From a checkpoint of a small transformer trained on Wikipedia: vocabulary 885, tied embeddings.
Each number is 50 + 12 x the weight over its row's rms, rounded and kept within 0 to 99. Layers, rows and columns count from 0. The size before them is the row's rms in percent of the matrix's.

# down: layer 4 MLP down (transposed), 640x160, rms 0.17, rows 260-281, columns 0-159
# up: layer 4 MLP up, 640x160, rms 0.273, rows 261-281, columns 0-159
down260 114:43 32 54 42 52 58 56 42 65 54 46 34 51 28 66 56 44 23 46 48 52 64 50 71 67 33 54 17 35 50 49 59 47 42 59 58 62 48 70 39 41 71 17 43 46 78 40 62 42 39 40 40 60 41 39 40 66 34 52 42 74 51 59 46 50 50 50 59 67 58 47 50 54 52 33 79 69 60 36 27 65 50 43 67 52 73 51 31 47 59 45 48 74 48 35 45 62 62 30 46 40 55 45 58 39 55 50 44 44 43 42 44 42 60 58 61 23 54 66 28 56 49 47 56 20 37 50 55 57 43 57 47 42 39 69 51 41 56 47 49 30 58 53 53 57 70 50 48 62 47 51 45 50 61 38 62 57 60 54 48
up261 107:63 35 44 40 56 63 67 56 72 41 75 37 49 39 60 62 32 61 66 67 66 55 39 45 57 50 57 55 48 49 60 51 31 64 36 43 36 57 29 65 38 37 43 63 47 55 49 43 50 66 49 68 57 58 39 52 42 34 53 53 69 32 67 45 59 53 54 53 42 43 36 52 32 44 81 57 47 55 41 65 45 50 41 28 58 50 39 52 43 31 69 61 64 36 43 44 46 43 53 39 48 29 67 54 45 43 55 45 68 31 30 53 66 50 70 70 48 28 48 44 44 68 52 24 40 42 64 64 44 49 62 45 72 59 36 52 29 54 46 59 49 54 55 29 67 46 65 70 49 51 80 55 63 58 51 61 52 44 43 45
down261 107:40 30 45 39 63 29 57 54 43 44 35 54 57 60 64 53 51 56 35 42 32 49 40 58 52 24 78 46 34 39 46 43 46 64 37 37 56 58 54 52 62 63 29 37 39 46 48 44 19 61 36 59 58 69 58 64 47 47 53 54 39 61 60 60 22 41 61 81 52 39 64 41 41 50 43 41 45 53 43 59 43 46 47 43 55 47 72 66 49 34 38 61 44 35 67 50 48 61 36 36 52 61 52 35 54 52 41 49 61 63 36 52 42 53 65 62 62 56 43 48 31 46 57 70 55 42 43 71 48 70 58 60 33 70 52 78 43 46 52 42 50 47 21 41 67 42 42 67 73 58 43 61 42 62 43 74 68 42 49 47
up262 093:46 73 29 71 63 59 37 54 32 43 36 60 43 49 46 58 46 36 42 48 54 57 40 62 56 70 49 62 44 24 74 39 52 72 62 65 51 37 57 28 31 38 58 44 54 53 75 32 39 36 41 55 53 48 25 64 56 36 51 36 41 53 44 49 58 58 51 34 42 54 52 22 65 47 51 63 46 57 45 51 68 65 32 61 52 63 56 52 49 38 50 80 41 53 39 36 35 52 40 54 58 65 33 42 66 66 48 59 38 39 56 67 38 48 70 56 58 37 69 30 36 58 68 52 46 43 47 40 53 39 54 46 63 42 62 52 28 45 28 43 43 40 49 43 45 56 42 54 49 44 51 52 66 22 40 57 58 49 57 75
down262 094:55 43 60 40 40 47 46 41 58 41 65 43 35 51 58 67 70 80 65 44 40 44 51 67 54 40 53 49 60 22 54 60 49 55 62 45 63 50 28 50 47 35 50 45 47 30 64 81 81 25 75 41 45 49 48 47 60 38 60 44 62 42 35 55 56 50 46 49 35 35 57 47 44 60 31 47 40 46 44 71 61 68 39 66 55 38 64 51 42 57 60 35 27 50 79 47 58 42 59 49 53 40 54 64 54 49 47 44 50 57 51 25 49 46 33 48 46 67 55 54 46 62 60 31 43 60 42 48 44 49 48 25 43 67 31 41 56 54 59 50 56 50 55 53 65 73 51 61 43 51 39 59 30 60 47 16 38 56 29 50
up263 107:52 42 61 42 60 71 54 79 31 78 40 43 45 40 49 43 38 55 59 45 53 14 62 44 53 61 30 33 56 41 71 31 63 55 41 68 19 39 48 58 35 38 46 44 50 50 77 56 61 58 40 51 47 28 43 58 49 47 66 55 21 50 72 33 59 45 41 64 68 46 58 47 59 50 50 44 47 49 68 58 46 53 57 51 64 39 37 55 60 51 57 43 31 32 44 58 59 58 40 54 36 53 72 52 56 59 33 55 52 52 45 55 54 59 51 51 37 53 65 60 48 38 57 46 48 48 50 49 37 35 62 56 51 41 62 42 64 33 70 46 55 41 57 47 44 68 27 36 34 77 32 32 47 69 59 58 38 50 37 64
down263 108:52 35 58 59 46 53 66 52 53 58 36 34 66 59 60 50 36 39 50 30 61 44 40 47 63 50 34 58 47 80 74 39 51 68 45 63 58 64 51 48 67 56 41 55 44 64 72 36 57 46 50 35 33 39 54 51 44 54 47 33 74 58 42 58 79 49 66 71 46 30 57 34 57 34 48 61 57 40 53 49 57 54 64 48 35 59 39 53 32 50 28 54 37 43 57 48 46 70 40 73 40 40 51 54 51 54 63 42 38 39 45 48 36 54 57 53 36 33 36 38 68 49 36 52 37 42 42 52 32 32 40 37 53 54 70 65 58 55 49 30 46 29 43 55 40 68 74 68 42 60 54 28 22 56 57 42 57 69 46 60
up264 095:46 54 45 40 54 52 67 52 48 46 59 36 43 55 32 38 23 45 70 26 69 49 44 38 46 41 25 79 54 51 62 50 37 48 61 49 44 34 37 54 49 36 50 49 42 56 34 43 33 50 29 61 59 48 50 58 60 34 62 37 37 44 81 50 35 34 44 57 58 64 52 43 47 49 53 41 66 56 50 52 60 57 52 34 42 65 50 51 64 47 49 71 50 39 43 45 54 29 45 54 39 67 48 43 65 42 67 61 58 56 58 56 46 24 73 47 37 67 45 56 39 37 30 44 58 60 47 49 59 56 38 50 62 62 71 25 29 56 43 74 68 39 51 63 25 67 55 47 76 49 53 66 50 27 45 60 64 55 52 64
down264 102:31 33 41 45 31 42 61 46 64 50 32 59 58 43 52 78 47 52 76 71 64 51 48 51 45 22 40 56 55 59 59 64 55 66 55 36 64 59 51 66 52 51 50 47 43 50 48 37 25 75 34 71 47 43 55 43 57 69 33 32 42 49 40 42 65 51 45 47 56 49 51 49 50 54 66 66 35 57 58 58 62 62 34 49 68 51 45 46 31 54 37 49 59 53 54 49 47 45 63 63 40 63 46 51 73 49 50 54 45 56 47 13 69 54 64 47 49 48 45 33 47 47 38 51 59 61 36 39 57 63 43 39 65 35 55 50 23 33 50 54 44 16 42 66 32 58 58 56 42 66 68 44 41 59 41 50 25 44 68 60
up265 095:25 59 61 59 67 27 40 50 77 44 69 46 65 64 68 50 59 64 42 36 45 36 45 47 51 38 70 60 59 64 42 43 53 44 46 38 64 37 54 41 55 26 39 40 42 59 56 49 44 38 60 41 43 39 41 45 66 43 44 52 62 58 57 51 33 47 57 46 62 51 54 38 33 49 50 22 32 64 38 49 51 27 37 49 30 65 42 48 56 52 46 66 54 37 61 55 44 26 36 47 42 79 44 50 54 31 31 44 51 55 53 59 53 47 63 60 49 47 59 58 44 52 34 64 61 44 41 55 30 58 56 53 24 69 36 62 43 48 71 33 49 47 86 43 49 30 54 41 60 62 59 60 57 53 74 54 44 71 57 39
down265 099:40 46 53 60 24 34 41 44 55 46 32 37 56 46 49 52 53 61 61 50 54 37 57 42 45 45 33 52 61 63 46 52 66 48 30 63 83 57 41 46 67 45 42 61 50 40 53 47 49 52 52 55 60 40 43 35 51 48 43 19 31 46 48 66 23 57 54 51 57 34 44 65 49 53 64 70 60 25 44 39 49 47 67 33 55 64 56 52 54 53 48 61 70 36 67 33 48 80 72 49 37 48 29 58 52 71 55 70 50 58 72 47 65 26 67 12 42 46 60 49 40 50 63 51 46 63 31 55 44 46 59 29 49 42 51 43 54 44 55 53 70 76 40 34 45 40 44 41 51 53 45 47 52 51 47 50 41 55 61 72
up266 095:44 50 36 48 58 62 35 49 31 51 56 58 46 53 57 66 59 64 55 11 53 46 50 55 59 52 41 58 64 44 55 57 36 55 40 31 53 40 57 50 68 38 65 41 46 67 31 49 53 38 64 35 41 67 42 31 57 52 55 47 36 29 64 47 35 58 35 43 44 51 49 58 62 51 51 45 55 42 56 71 63 61 35 30 42 47 66 56 48 28 27 61 68 54 57 69 54 40 45 33 53 54 56 45 59 47 71 74 50 57 47 49 53 77 48 81 39 44 60 53 46 72 39 59 53 33 66 31 65 59 38 62 40 60 23 55 76 45 35 63 41 59 64 35 37 52 59 34 49 51 64 42 40 42 44 59 65 41 47 60
down266 096:56 51 55 46 45 39 28 50 43 39 58 62 27 75 30 54 57 62 60 70 56 26 64 51 52 51 41 36 38 47 65 56 53 58 53 52 53 57 37 55 32 52 49 38 58 34 47 61 57 58 43 44 46 62 50 37 56 53 30 42 56 50 62 68 52 24 10 59 72 70 34 44 77 51 51 55 35 55 46 57 60 30 63 58 58 40 56 30 58 44 55 40 57 63 38 53 41 48 58 49 36 32 51 69 51 48 64 37 54 45 60 78 37 31 49 65 43 34 49 43 46 59 80 58 47 55 77 51 57 38 40 56 50 46 42 61 40 80 43 38 51 44 38 52 69 56 57 46 45 52 39 66 60 55 45 49 51 27 52 37
up267 089:47 56 53 36 68 32 42 48 46 47 60 44 46 32 58 67 51 51 81 36 37 46 50 48 50 41 39 66 40 57 22 46 43 51 50 74 34 75 54 40 40 67 51 52 44 44 46 49 56 65 48 34 68 54 60 35 31 58 44 50 44 50 40 53 47 63 54 57 73 44 42 69 57 46 56 51 20 17 75 55 70 46 51 62 71 34 54 65 53 26 46 46 58 41 58 44 47 48 44 32 45 62 39 77 59 44 61 42 71 34 63 55 38 47 50 62 56 47 61 65 34 58 45 45 62 58 55 60 49 44 41 39 51 62 49 65 61 38 46 63 28 59 36 45 65 42 43 21 41 50 32 52 52 55 61 48 51 53 43 26
down267 095:36 40 37 61 60 58 43 59 47 46 53 41 53 55 50 42 80 50 78 56 41 46 42 72 45 38 49 65 47 49 60 70 48 49 52 45 45 39 60 61 53 37 47 59 47 49 31 40 57 39 49 65 58 41 66 69 50 44 66 41 43 45 66 49 44 35 50 42 40 49 59 43 42 59 36 39 43 78 44 40 27 31 51 45 43 47 38 61 45 25 36 39 65 42 36 57 71 34 57 70 57 59 37 61 64 60 24 30 49 60 64 32 50 67 63 42 39 69 51 46 31 51 49 53 70 60 49 61 35 38 48 42 56 55 60 32 69 35 74 50 40 43 69 52 70 40 35 33 73 51 47 39 59 24 65 45 44 53 61 63
up268 105:41 36 42 61 62 54 54 56 60 67 66 56 42 48 49 55 31 30 49 61 47 53 40 52 60 83 45 46 38 45 48 46 36 20 54 71 59 47 45 41 51 37 59 62 36 37 21 55 39 42 25 41 37 53 50 67 42 46 57 52 44 33 57 58 49 41 65 71 50 53 29 59 33 51 60 40 66 49 45 51 54 61 42 58 56 62 41 46 63 40 63 37 58 46 40 59 63 40 33 73 35 30 53 43 53 62 60 34 71 30 39 74 70 48 50 68 54 56 54 41 56 59 32 60 60 48 45 55 49 32 57 67 43 50 54 56 48 49 35 65 45 24 53 41 42 50 67 38 55 33 66 16 44 57 62 61 57 65 59 49
down268 106:40 36 43 43 64 70 56 76 59 60 77 39 46 51 54 52 63 59 37 47 33 47 60 54 45 68 50 44 47 43 36 47 46 37 58 30 54 54 60 52 44 37 48 35 69 43 42 12 61 63 41 41 31 59 71 50 35 34 50 44 39 41 51 53 46 47 48 61 62 60 46 52 22 51 42 59 62 53 59 45 54 47 49 50 54 78 52 32 62 44 78 33 33 49 68 60 47 62 22 50 35 40 53 52 44 56 68 38 54 28 42 46 55 55 46 50 35 64 73 49 43 61 45 49 56 32 56 46 65 37 60 53 56 42 21 49 43 47 60 84 45 42 46 41 70 55 51 55 44 56 60 63 55 45 55 26 49 66 63 53
up269 104:42 41 51 62 65 68 27 12 49 58 52 67 55 61 38 25 30 41 48 38 48 42 44 51 57 46 54 35 54 45 45 62 65 44 26 49 77 57 29 53 59 39 66 75 45 50 58 52 51 54 23 49 42 60 31 69 46 71 40 49 76 45 60 45 60 43 42 45 48 48 47 41 55 47 37 55 58 60 55 62 51 49 33 51 40 69 27 37 60 47 45 60 62 36 49 48 50 40 45 59 41 49 46 72 46 42 68 54 33 59 40 52 50 66 48 47 31 73 50 47 25 63 81 51 55 63 53 50 66 52 32 55 43 30 44 34 61 40 57 29 55 44 51 44 46 46 64 60 44 50 59 47 66 43 53 62 49 65 50 71
down269 107:61 60 48 42 48 64 57 52 52 50 62 66 48 61 52 50 65 65 35 56 45 39 40 59 40 56 45 24 38 59 60 57 39 69 39 45 56 51 44 23 41 47 47 62 46 52 29 68 46 42 59 58 67 49 30 41 33 40 35 67 85 53 35 49 47 60 52 39 40 41 68 37 44 65 53 68 79 79 54 57 60 54 59 50 62 42 27 59 52 64 43 46 54 41 46 55 55 39 52 39 48 22 64 51 31 67 42 33 39 53 55 49 70 35 42 74 51 36 50 44 53 68 48 66 32 53 55 65 61 26 50 36 58 60 46 30 72 63 43 39 46 39 57 53 54 33 34 44 48 50 46 61 64 55 28 36 49 54 53 43
up270 109:49 51 41 42 40 34 53 46 54 78 56 57 48 40 40 58 65 31 58 59 27 35 62 58 40 46 45 55 45 56 58 57 61 47 67 40 58 65 38 50 25 58 55 67 50 49 12 47 39 54 65 73 41 70 81 38 52 55 74 66 52 59 39 53 36 50 54 71 55 48 70 59 60 71 28 67 56 44 49 44 52 42 40 35 53 53 43 38 58 41 31 29 58 35 55 33 61 45 44 49 63 46 51 66 47 65 30 62 46 46 31 50 53 42 70 56 58 55 64 46 50 40 54 47 52 43 58 51 61 34 51 50 17 35 70 61 36 53 56 67 42 43 29 46 40 41 64 67 42 48 64 54 50 39 48 50 53 57 38 64
down270 106:60 44 65 25 61 55 38 48 33 48 44 54 60 45 47 64 29 54 57 36 72 86 81 53 44 49 51 41 58 43 45 64 65 64 33 56 52 48 47 53 58 62 47 53 56 49 56 40 63 20 47 50 44 49 59 59 63 29 30 33 52 42 48 53 52 46 73 42 26 57 46 50 58 45 31 53 51 29 48 47 43 59 50 53 54 37 76 52 43 51 59 36 62 66 53 61 28 51 61 57 41 65 42 54 33 34 52 62 73 42 44 26 68 54 49 50 43 54 42 38 50 43 63 64 76 58 60 40 38 48 67 43 38 58 42 59 59 53 55 51 44 66 28 27 35 48 49 63 61 30 48 52 43 50 49 70 55 26 43 46
up271 107:48 48 47 40 54 46 54 55 70 56 58 53 43 51 44 36 55 46 64 45 32 52 34 38 26 53 46 56 55 64 54 30 61 54 62 52 59 57 36 31 56 27 69 53 61 66 48 34 45 49 49 54 67 58 54 40 54 63 57 47 35 64 40 54 68 58 62 47 59 55 31 56 52 56 34 54 47 22 60 80 78 61 36 30 54 42 47 55 35 55 54 56 59 69 36 40 65 35 54 46 57 42 58 67 22 57 67 56 62 54 35 35 18 30 45 62 68 41 38 36 39 46 51 58 63 40 65 71 49 65 25 49 80 57 34 35 43 53 45 50 40 34 47 56 42 29 61 38 58 49 44 57 46 41 54 48 36 51 51 56
down271 110:52 50 33 42 48 51 57 57 39 62 44 44 50 66 27 62 53 49 62 35 55 63 64 46 48 30 55 60 45 51 48 46 52 51 35 43 62 40 48 23 58 40 34 33 51 55 44 30 57 76 48 53 71 50 52 43 40 63 71 59 50 59 47 53 66 31 27 42 38 68 54 36 44 44 15 45 51 48 58 47 54 36 50 55 59 47 32 54 64 55 52 60 40 45 54 28 47 58 52 56 37 27 41 50 65 64 32 62 48 62 54 49 55 35 69 59 56 53 64 65 41 47 55 42 43 31 48 57 51 36 69 78 42 56 60 61 49 26 44 71 68 42 57 47 50 49 38 42 75 73 73 43 38 33 59 30 70 40 64 51
up272 105:50 50 33 71 40 61 64 57 72 45 54 64 36 56 30 32 71 33 43 43 57 46 44 54 44 52 49 42 28 30 54 56 46 49 47 39 23 72 47 37 51 27 65 39 58 56 52 38 49 67 56 57 43 54 47 65 52 42 46 73 66 50 53 59 52 57 40 46 61 46 67 45 40 45 44 40 58 54 47 56 12 60 46 36 49 68 32 57 52 54 61 50 66 59 54 29 69 60 72 42 42 54 56 55 41 37 58 27 63 61 27 48 34 50 59 57 59 44 63 77 50 45 42 49 60 49 38 55 37 56 40 46 47 53 27 34 68 46 55 45 53 51 53 49 60 33 40 44 39 56 80 53 82 43 35 59 60 33 50 44
down272 098:68 68 68 46 44 60 55 45 58 45 28 54 53 22 33 58 43 51 73 48 44 51 57 44 49 45 61 54 60 53 44 56 64 53 44 36 64 45 31 57 41 44 45 60 48 51 58 59 41 55 61 53 34 57 37 55 36 40 44 49 58 39 36 55 37 48 60 73 70 43 77 43 64 48 76 50 54 34 60 48 65 49 35 48 55 52 56 45 54 41 48 44 49 83 55 32 36 70 39 34 57 63 64 63 46 34 42 47 56 29 41 78 46 19 73 61 58 49 56 42 42 76 63 43 40 49 35 56 40 65 55 55 41 48 46 33 47 65 49 49 43 36 37 49 52 59 44 19 66 34 36 35 44 49 66 43 32 65 35 46
up273 099:34 28 52 44 32 41 46 69 51 68 40 52 63 48 57 40 30 46 71 60 40 44 35 45 44 50 35 63 43 42 52 45 46 64 55 63 53 49 34 47 65 65 46 44 40 53 63 58 54 64 82 41 31 44 43 58 40 58 62 61 62 56 40 33 38 50 36 58 85 55 35 56 48 50 67 41 39 55 58 59 39 66 54 49 47 57 50 52 54 47 69 60 53 60 50 51 54 37 48 27 46 50 26 39 27 70 32 81 58 39 52 88 34 57 61 36 63 27 64 48 59 42 38 43 64 56 41 36 47 50 38 38 38 70 53 53 55 54 27 60 38 45 68 55 43 57 59 37 46 66 50 35 52 54 53 60 41 54 42 58
down273 101:46 64 42 43 50 51 40 38 49 21 40 38 58 42 66 39 37 52 43 34 40 49 40 53 56 55 41 45 53 63 45 42 52 50 66 17 35 37 47 49 36 48 39 30 57 60 50 44 60 75 29 40 49 39 60 59 54 58 69 40 71 69 46 25 39 44 61 41 59 48 53 69 46 49 43 57 46 42 44 31 57 59 43 57 59 68 32 64 64 59 48 57 50 53 54 72 52 62 42 55 52 38 33 74 64 45 53 38 71 31 58 53 35 62 60 35 71 43 70 63 37 63 47 59 65 49 65 51 51 46 43 42 45 49 34 55 35 30 62 72 57 47 74 60 57 45 34 49 54 44 78 60 30 56 52 33 57 62 64 37
up274 096:45 37 30 61 49 66 43 49 52 61 35 52 45 53 45 60 90 83 34 29 36 49 47 63 56 35 40 38 51 43 39 54 50 46 72 53 39 31 43 68 53 66 45 45 57 65 51 46 38 54 45 59 84 45 60 61 62 51 69 66 73 46 36 56 60 31 58 54 50 61 68 62 57 43 53 37 41 50 60 40 45 44 62 60 58 22 50 45 48 36 48 61 59 49 48 33 38 46 43 48 68 51 59 43 30 29 53 42 74 44 55 51 44 45 41 42 45 45 48 34 40 63 51 55 46 64 55 56 63 36 47 31 40 31 57 65 54 44 46 53 67 31 79 34 55 51 61 52 38 22 33 58 63 47 50 51 55 48 58 43
down274 099:42 56 57 40 57 41 39 53 42 41 66 53 68 59 55 51 53 41 47 74 52 48 50 63 51 68 41 30 28 42 53 40 61 62 66 65 62 56 49 54 35 51 46 80 31 49 22 50 58 31 31 34 46 38 42 60 66 44 45 57 58 42 69 67 39 50 36 47 52 24 47 50 56 34 18 48 54 47 46 54 61 42 55 52 49 42 55 59 62 68 51 61 28 54 66 52 78 36 50 35 45 53 49 55 55 51 53 47 41 63 45 44 31 56 48 72 54 59 54 47 28 54 56 64 28 43 25 40 29 45 52 49 56 50 38 48 49 44 77 64 42 71 55 51 39 60 69 56 40 65 50 43 39 45 54 72 30 49 78 48
up275 088:29 36 63 56 29 58 51 49 42 38 58 39 57 73 58 62 45 44 50 62 53 50 40 33 75 38 46 53 59 54 73 41 67 50 56 61 43 70 52 48 46 59 16 83 46 59 61 43 67 70 60 66 41 57 54 36 66 37 42 47 59 58 50 65 58 60 34 34 48 47 41 35 62 49 50 33 28 64 50 49 43 66 53 36 18 78 46 34 42 49 37 55 49 38 52 55 65 56 54 49 18 48 52 44 57 66 51 54 51 60 33 43 58 40 37 41 69 39 72 45 46 58 35 41 52 48 56 28 64 58 33 42 45 49 51 71 58 39 32 66 48 53 60 58 55 38 55 40 33 44 47 53 59 61 43 52 54 53 36 49
down275 083:36 54 54 55 58 62 29 72 37 35 61 49 62 75 60 61 49 57 47 56 38 66 64 22 59 10 48 47 57 51 49 55 55 34 56 60 41 57 59 52 53 48 44 41 59 58 69 34 46 46 62 48 40 41 50 55 44 61 42 63 46 46 44 67 43 36 38 49 44 31 39 48 53 62 58 51 43 60 67 52 52 26 35 68 30 54 39 37 38 69 44 42 41 64 55 77 40 44 61 54 48 52 56 51 35 44 49 70 55 54 56 56 62 53 35 35 49 50 58 46 30 57 52 53 46 38 59 19 46 48 44 55 63 70 48 62 63 31 33 66 55 54 48 60 45 24 74 56 50 44 64 29 43 55 55 28 54 66 74 35
up276 097:61 55 61 26 71 62 72 36 66 44 57 45 64 55 30 47 46 69 42 18 52 54 60 57 42 52 38 50 49 51 51 54 60 38 42 71 59 37 47 41 71 31 45 47 53 50 52 52 90 61 53 58 34 41 51 60 54 45 42 53 22 56 64 85 39 59 74 46 31 52 61 18 63 49 49 56 54 59 56 53 64 36 52 66 46 31 60 42 41 35 28 58 56 45 52 49 43 43 56 55 45 58 54 58 56 48 33 47 58 38 49 54 57 57 44 54 45 51 47 36 53 53 39 34 60 32 62 42 52 36 37 26 59 78 44 43 60 31 34 46 47 50 46 44 41 47 40 41 30 57 53 64 75 44 57 41 50 53 62 58
down276 095:70 37 59 23 37 50 50 37 54 41 42 33 72 63 50 36 24 54 57 38 49 61 36 44 65 39 57 67 46 43 65 62 40 58 56 60 44 60 57 47 47 36 50 69 52 46 56 55 67 41 61 50 48 55 42 74 57 66 43 58 41 53 42 51 63 54 48 49 57 53 54 32 39 54 47 58 53 47 61 40 67 60 45 61 79 72 68 62 43 57 51 05 52 33 37 38 39 57 50 74 51 47 35 63 52 61 47 35 51 69 58 23 43 49 33 38 41 39 54 66 55 53 61 21 50 50 57 39 42 35 38 57 44 27 52 54 36 40 46 64 53 61 53 61 42 38 40 45 59 49 67 65 32 57 56 45 56 28 64 56
up277 104:58 71 42 48 43 58 54 64 49 46 63 52 77 41 34 71 70 63 30 52 59 31 57 51 65 53 61 52 33 43 50 36 31 53 34 61 23 46 17 56 61 44 62 43 53 57 63 43 52 48 53 47 37 43 52 33 60 48 64 46 64 39 44 53 33 50 55 32 58 64 48 44 65 44 57 58 55 54 53 44 57 32 37 50 45 61 47 44 53 08 38 43 52 54 39 47 55 59 37 55 70 41 35 66 69 65 45 53 47 31 53 31 40 54 66 72 54 64 48 55 71 53 63 48 66 43 48 83 44 39 32 56 54 57 71 34 46 36 61 24 38 47 46 48 43 50 48 43 58 38 44 49 39 46 37 55 53 68 53 40
down277 109:64 66 46 56 45 47 37 46 55 44 49 70 33 47 45 40 76 59 47 47 42 46 42 46 60 40 46 42 44 69 69 60 56 56 38 54 40 62 33 66 46 46 42 73 50 68 44 42 55 38 60 61 30 46 57 47 54 49 46 51 79 37 61 60 43 53 66 44 62 57 60 52 37 53 30 40 48 45 82 34 68 68 49 48 29 48 54 33 42 38 53 71 56 49 24 55 59 39 82 63 50 56 64 70 25 52 51 56 41 36 45 48 54 55 58 54 61 41 46 43 49 76 59 70 43 47 51 57 22 56 62 30 28 38 35 49 45 44 51 64 48 39 48 38 69 49 41 49 32 52 42 39 63 43 33 64 39 54 63 31
up278 097:43 61 44 35 35 23 54 73 43 63 56 77 29 59 42 24 46 27 51 56 68 45 24 62 68 49 46 51 59 50 51 24 56 57 42 42 60 54 48 71 45 58 40 36 32 49 36 51 47 51 58 46 48 60 77 47 59 48 46 50 56 47 52 38 61 58 59 40 57 55 53 44 70 63 25 44 59 63 53 42 47 38 46 38 53 57 61 59 70 44 45 39 28 37 75 52 76 40 44 51 24 56 58 60 52 38 64 55 61 48 46 56 44 47 44 40 44 49 46 50 48 45 55 66 47 67 25 55 62 46 43 71 58 64 62 33 36 41 62 30 68 44 49 38 55 58 36 58 47 57 50 37 51 57 57 16 59 40 55 62
down278 094:42 62 30 61 55 42 47 63 48 33 42 49 44 71 51 62 48 61 51 52 48 35 36 28 33 47 61 39 49 27 49 71 45 49 52 53 51 59 45 33 53 40 51 61 66 38 57 47 66 07 52 30 53 63 55 58 50 45 42 28 66 65 49 57 39 60 37 51 25 60 50 42 45 44 10 45 43 43 59 62 59 62 56 58 51 57 47 53 32 64 51 45 41 51 51 54 38 53 62 61 89 66 34 42 41 53 37 40 52 43 63 45 66 52 61 54 59 46 67 47 47 42 64 45 42 60 30 47 49 53 66 45 46 55 47 62 49 52 54 52 47 75 60 22 61 54 39 57 71 53 64 57 46 48 42 38 50 46 81 32
up279 095:29 39 42 59 71 63 65 41 56 36 58 38 54 36 44 32 40 31 31 34 66 49 57 58 80 47 66 49 40 49 51 53 63 38 61 39 55 39 43 57 69 57 41 44 40 28 44 31 50 50 57 55 41 42 64 56 68 52 29 55 39 55 35 61 37 63 21 65 60 54 39 74 50 57 70 57 55 62 61 42 61 63 48 40 62 58 55 42 48 38 49 44 57 48 44 38 58 42 48 40 57 55 43 60 32 43 43 49 39 35 55 34 68 75 34 74 38 37 42 43 11 43 54 53 54 53 46 42 49 63 51 45 35 57 46 45 55 50 54 62 54 73 58 53 43 44 45 51 37 67 44 53 78 41 72 70 51 41 65 41
down279 091:55 54 28 31 47 47 33 61 33 49 52 49 44 56 41 53 70 56 59 49 65 50 36 52 33 61 34 43 35 42 44 36 67 54 37 42 60 48 29 65 65 34 51 20 69 60 57 40 53 48 39 58 54 30 52 33 45 49 53 47 61 52 74 36 75 46 32 49 50 41 56 52 53 31 57 71 70 49 60 37 65 41 35 56 55 49 24 49 64 33 64 46 68 45 47 39 60 76 55 50 70 52 58 56 58 64 60 64 39 31 43 64 45 64 51 51 47 35 65 46 33 51 39 57 59 49 49 76 54 53 51 50 51 67 30 46 42 68 54 31 56 44 39 69 43 28 43 56 63 33 38 55 39 52 50 67 73 48 34 54
up280 102:62 29 43 43 47 49 42 54 49 55 52 34 50 56 47 39 63 43 21 49 40 45 63 19 49 58 45 54 77 55 49 62 52 70 61 61 70 57 38 28 46 65 53 58 59 45 32 46 36 48 44 45 59 57 41 54 50 51 49 34 40 32 41 45 88 53 32 62 43 43 47 45 37 22 52 49 30 46 49 65 29 56 56 41 50 54 60 29 43 48 49 48 64 54 37 43 48 61 38 29 61 42 52 50 38 38 30 61 41 52 75 34 62 64 41 78 56 39 43 45 45 62 60 32 70 63 52 44 56 47 59 45 66 51 53 64 52 46 39 68 46 49 58 62 54 78 71 40 55 53 41 62 54 52 55 58 75 62 37 42
down280 106:52 30 38 48 37 36 45 60 68 44 47 51 39 49 46 36 53 26 23 33 41 50 41 41 21 69 38 53 33 47 42 68 77 56 66 48 62 41 44 42 62 71 36 18 48 71 37 55 40 62 34 48 37 61 55 65 55 57 42 37 65 61 57 48 37 40 55 51 41 65 37 60 45 38 65 46 50 41 34 42 59 28 69 61 63 71 26 42 51 70 63 45 54 57 52 63 62 51 54 50 56 54 44 61 49 45 54 68 47 54 35 55 49 50 58 63 55 53 45 60 41 64 65 30 69 55 54 49 51 58 49 63 72 41 53 48 50 79 53 60 56 18 53 39 42 41 61 32 61 64 43 61 41 50 53 56 52 41 42 50
up281 097:38 35 37 43 48 73 44 29 41 49 44 52 45 42 33 53 40 42 42 29 74 32 50 33 36 56 38 49 75 44 36 52 33 53 46 68 43 59 44 44 51 68 33 51 52 44 50 36 50 57 48 60 76 54 57 44 40 74 37 54 50 44 55 44 57 47 40 64 35 64 43 43 28 58 52 62 35 40 57 33 28 38 69 50 46 29 66 58 61 40 40 35 73 50 62 53 73 57 45 42 35 57 56 56 41 56 48 56 43 43 45 52 59 65 47 57 37 51 78 62 43 56 35 42 62 61 72 70 58 65 57 42 51 59 40 50 36 38 62 59 47 81 49 60 63 62 43 52 44 66 45 54 43 60 73 47 58 80 47 35
down281 098:78 45 45 42 46 55 40 34 59 62 61 79 58 57 49 35 44 53 51 46 56 55 56 40 60 36 44 51 57 43 62 47 66 56 75 34 51 53 32 59 52 44 67 30 45 65 64 56 34 36 67 49 23 48 75 65 31 62 43 73 55 70 47 39 35 38 51 41 42 56 24 55 41 45 53 40 69 46 38 61 41 46 59 30 50 61 55 45 34 46 37 41 55 66 66 50 44 42 64 63 44 40 19 40 31 40 64 44 35 61 63 48 47 51 78 61 37 68 60 59 32 52 55 51 38 55 36 34 21 57 50 52 53 25 43 68 65 51 40 51 59 56 49 61 49 43 63 46 46 46 39 62 44 49 53 49 52 45 55 59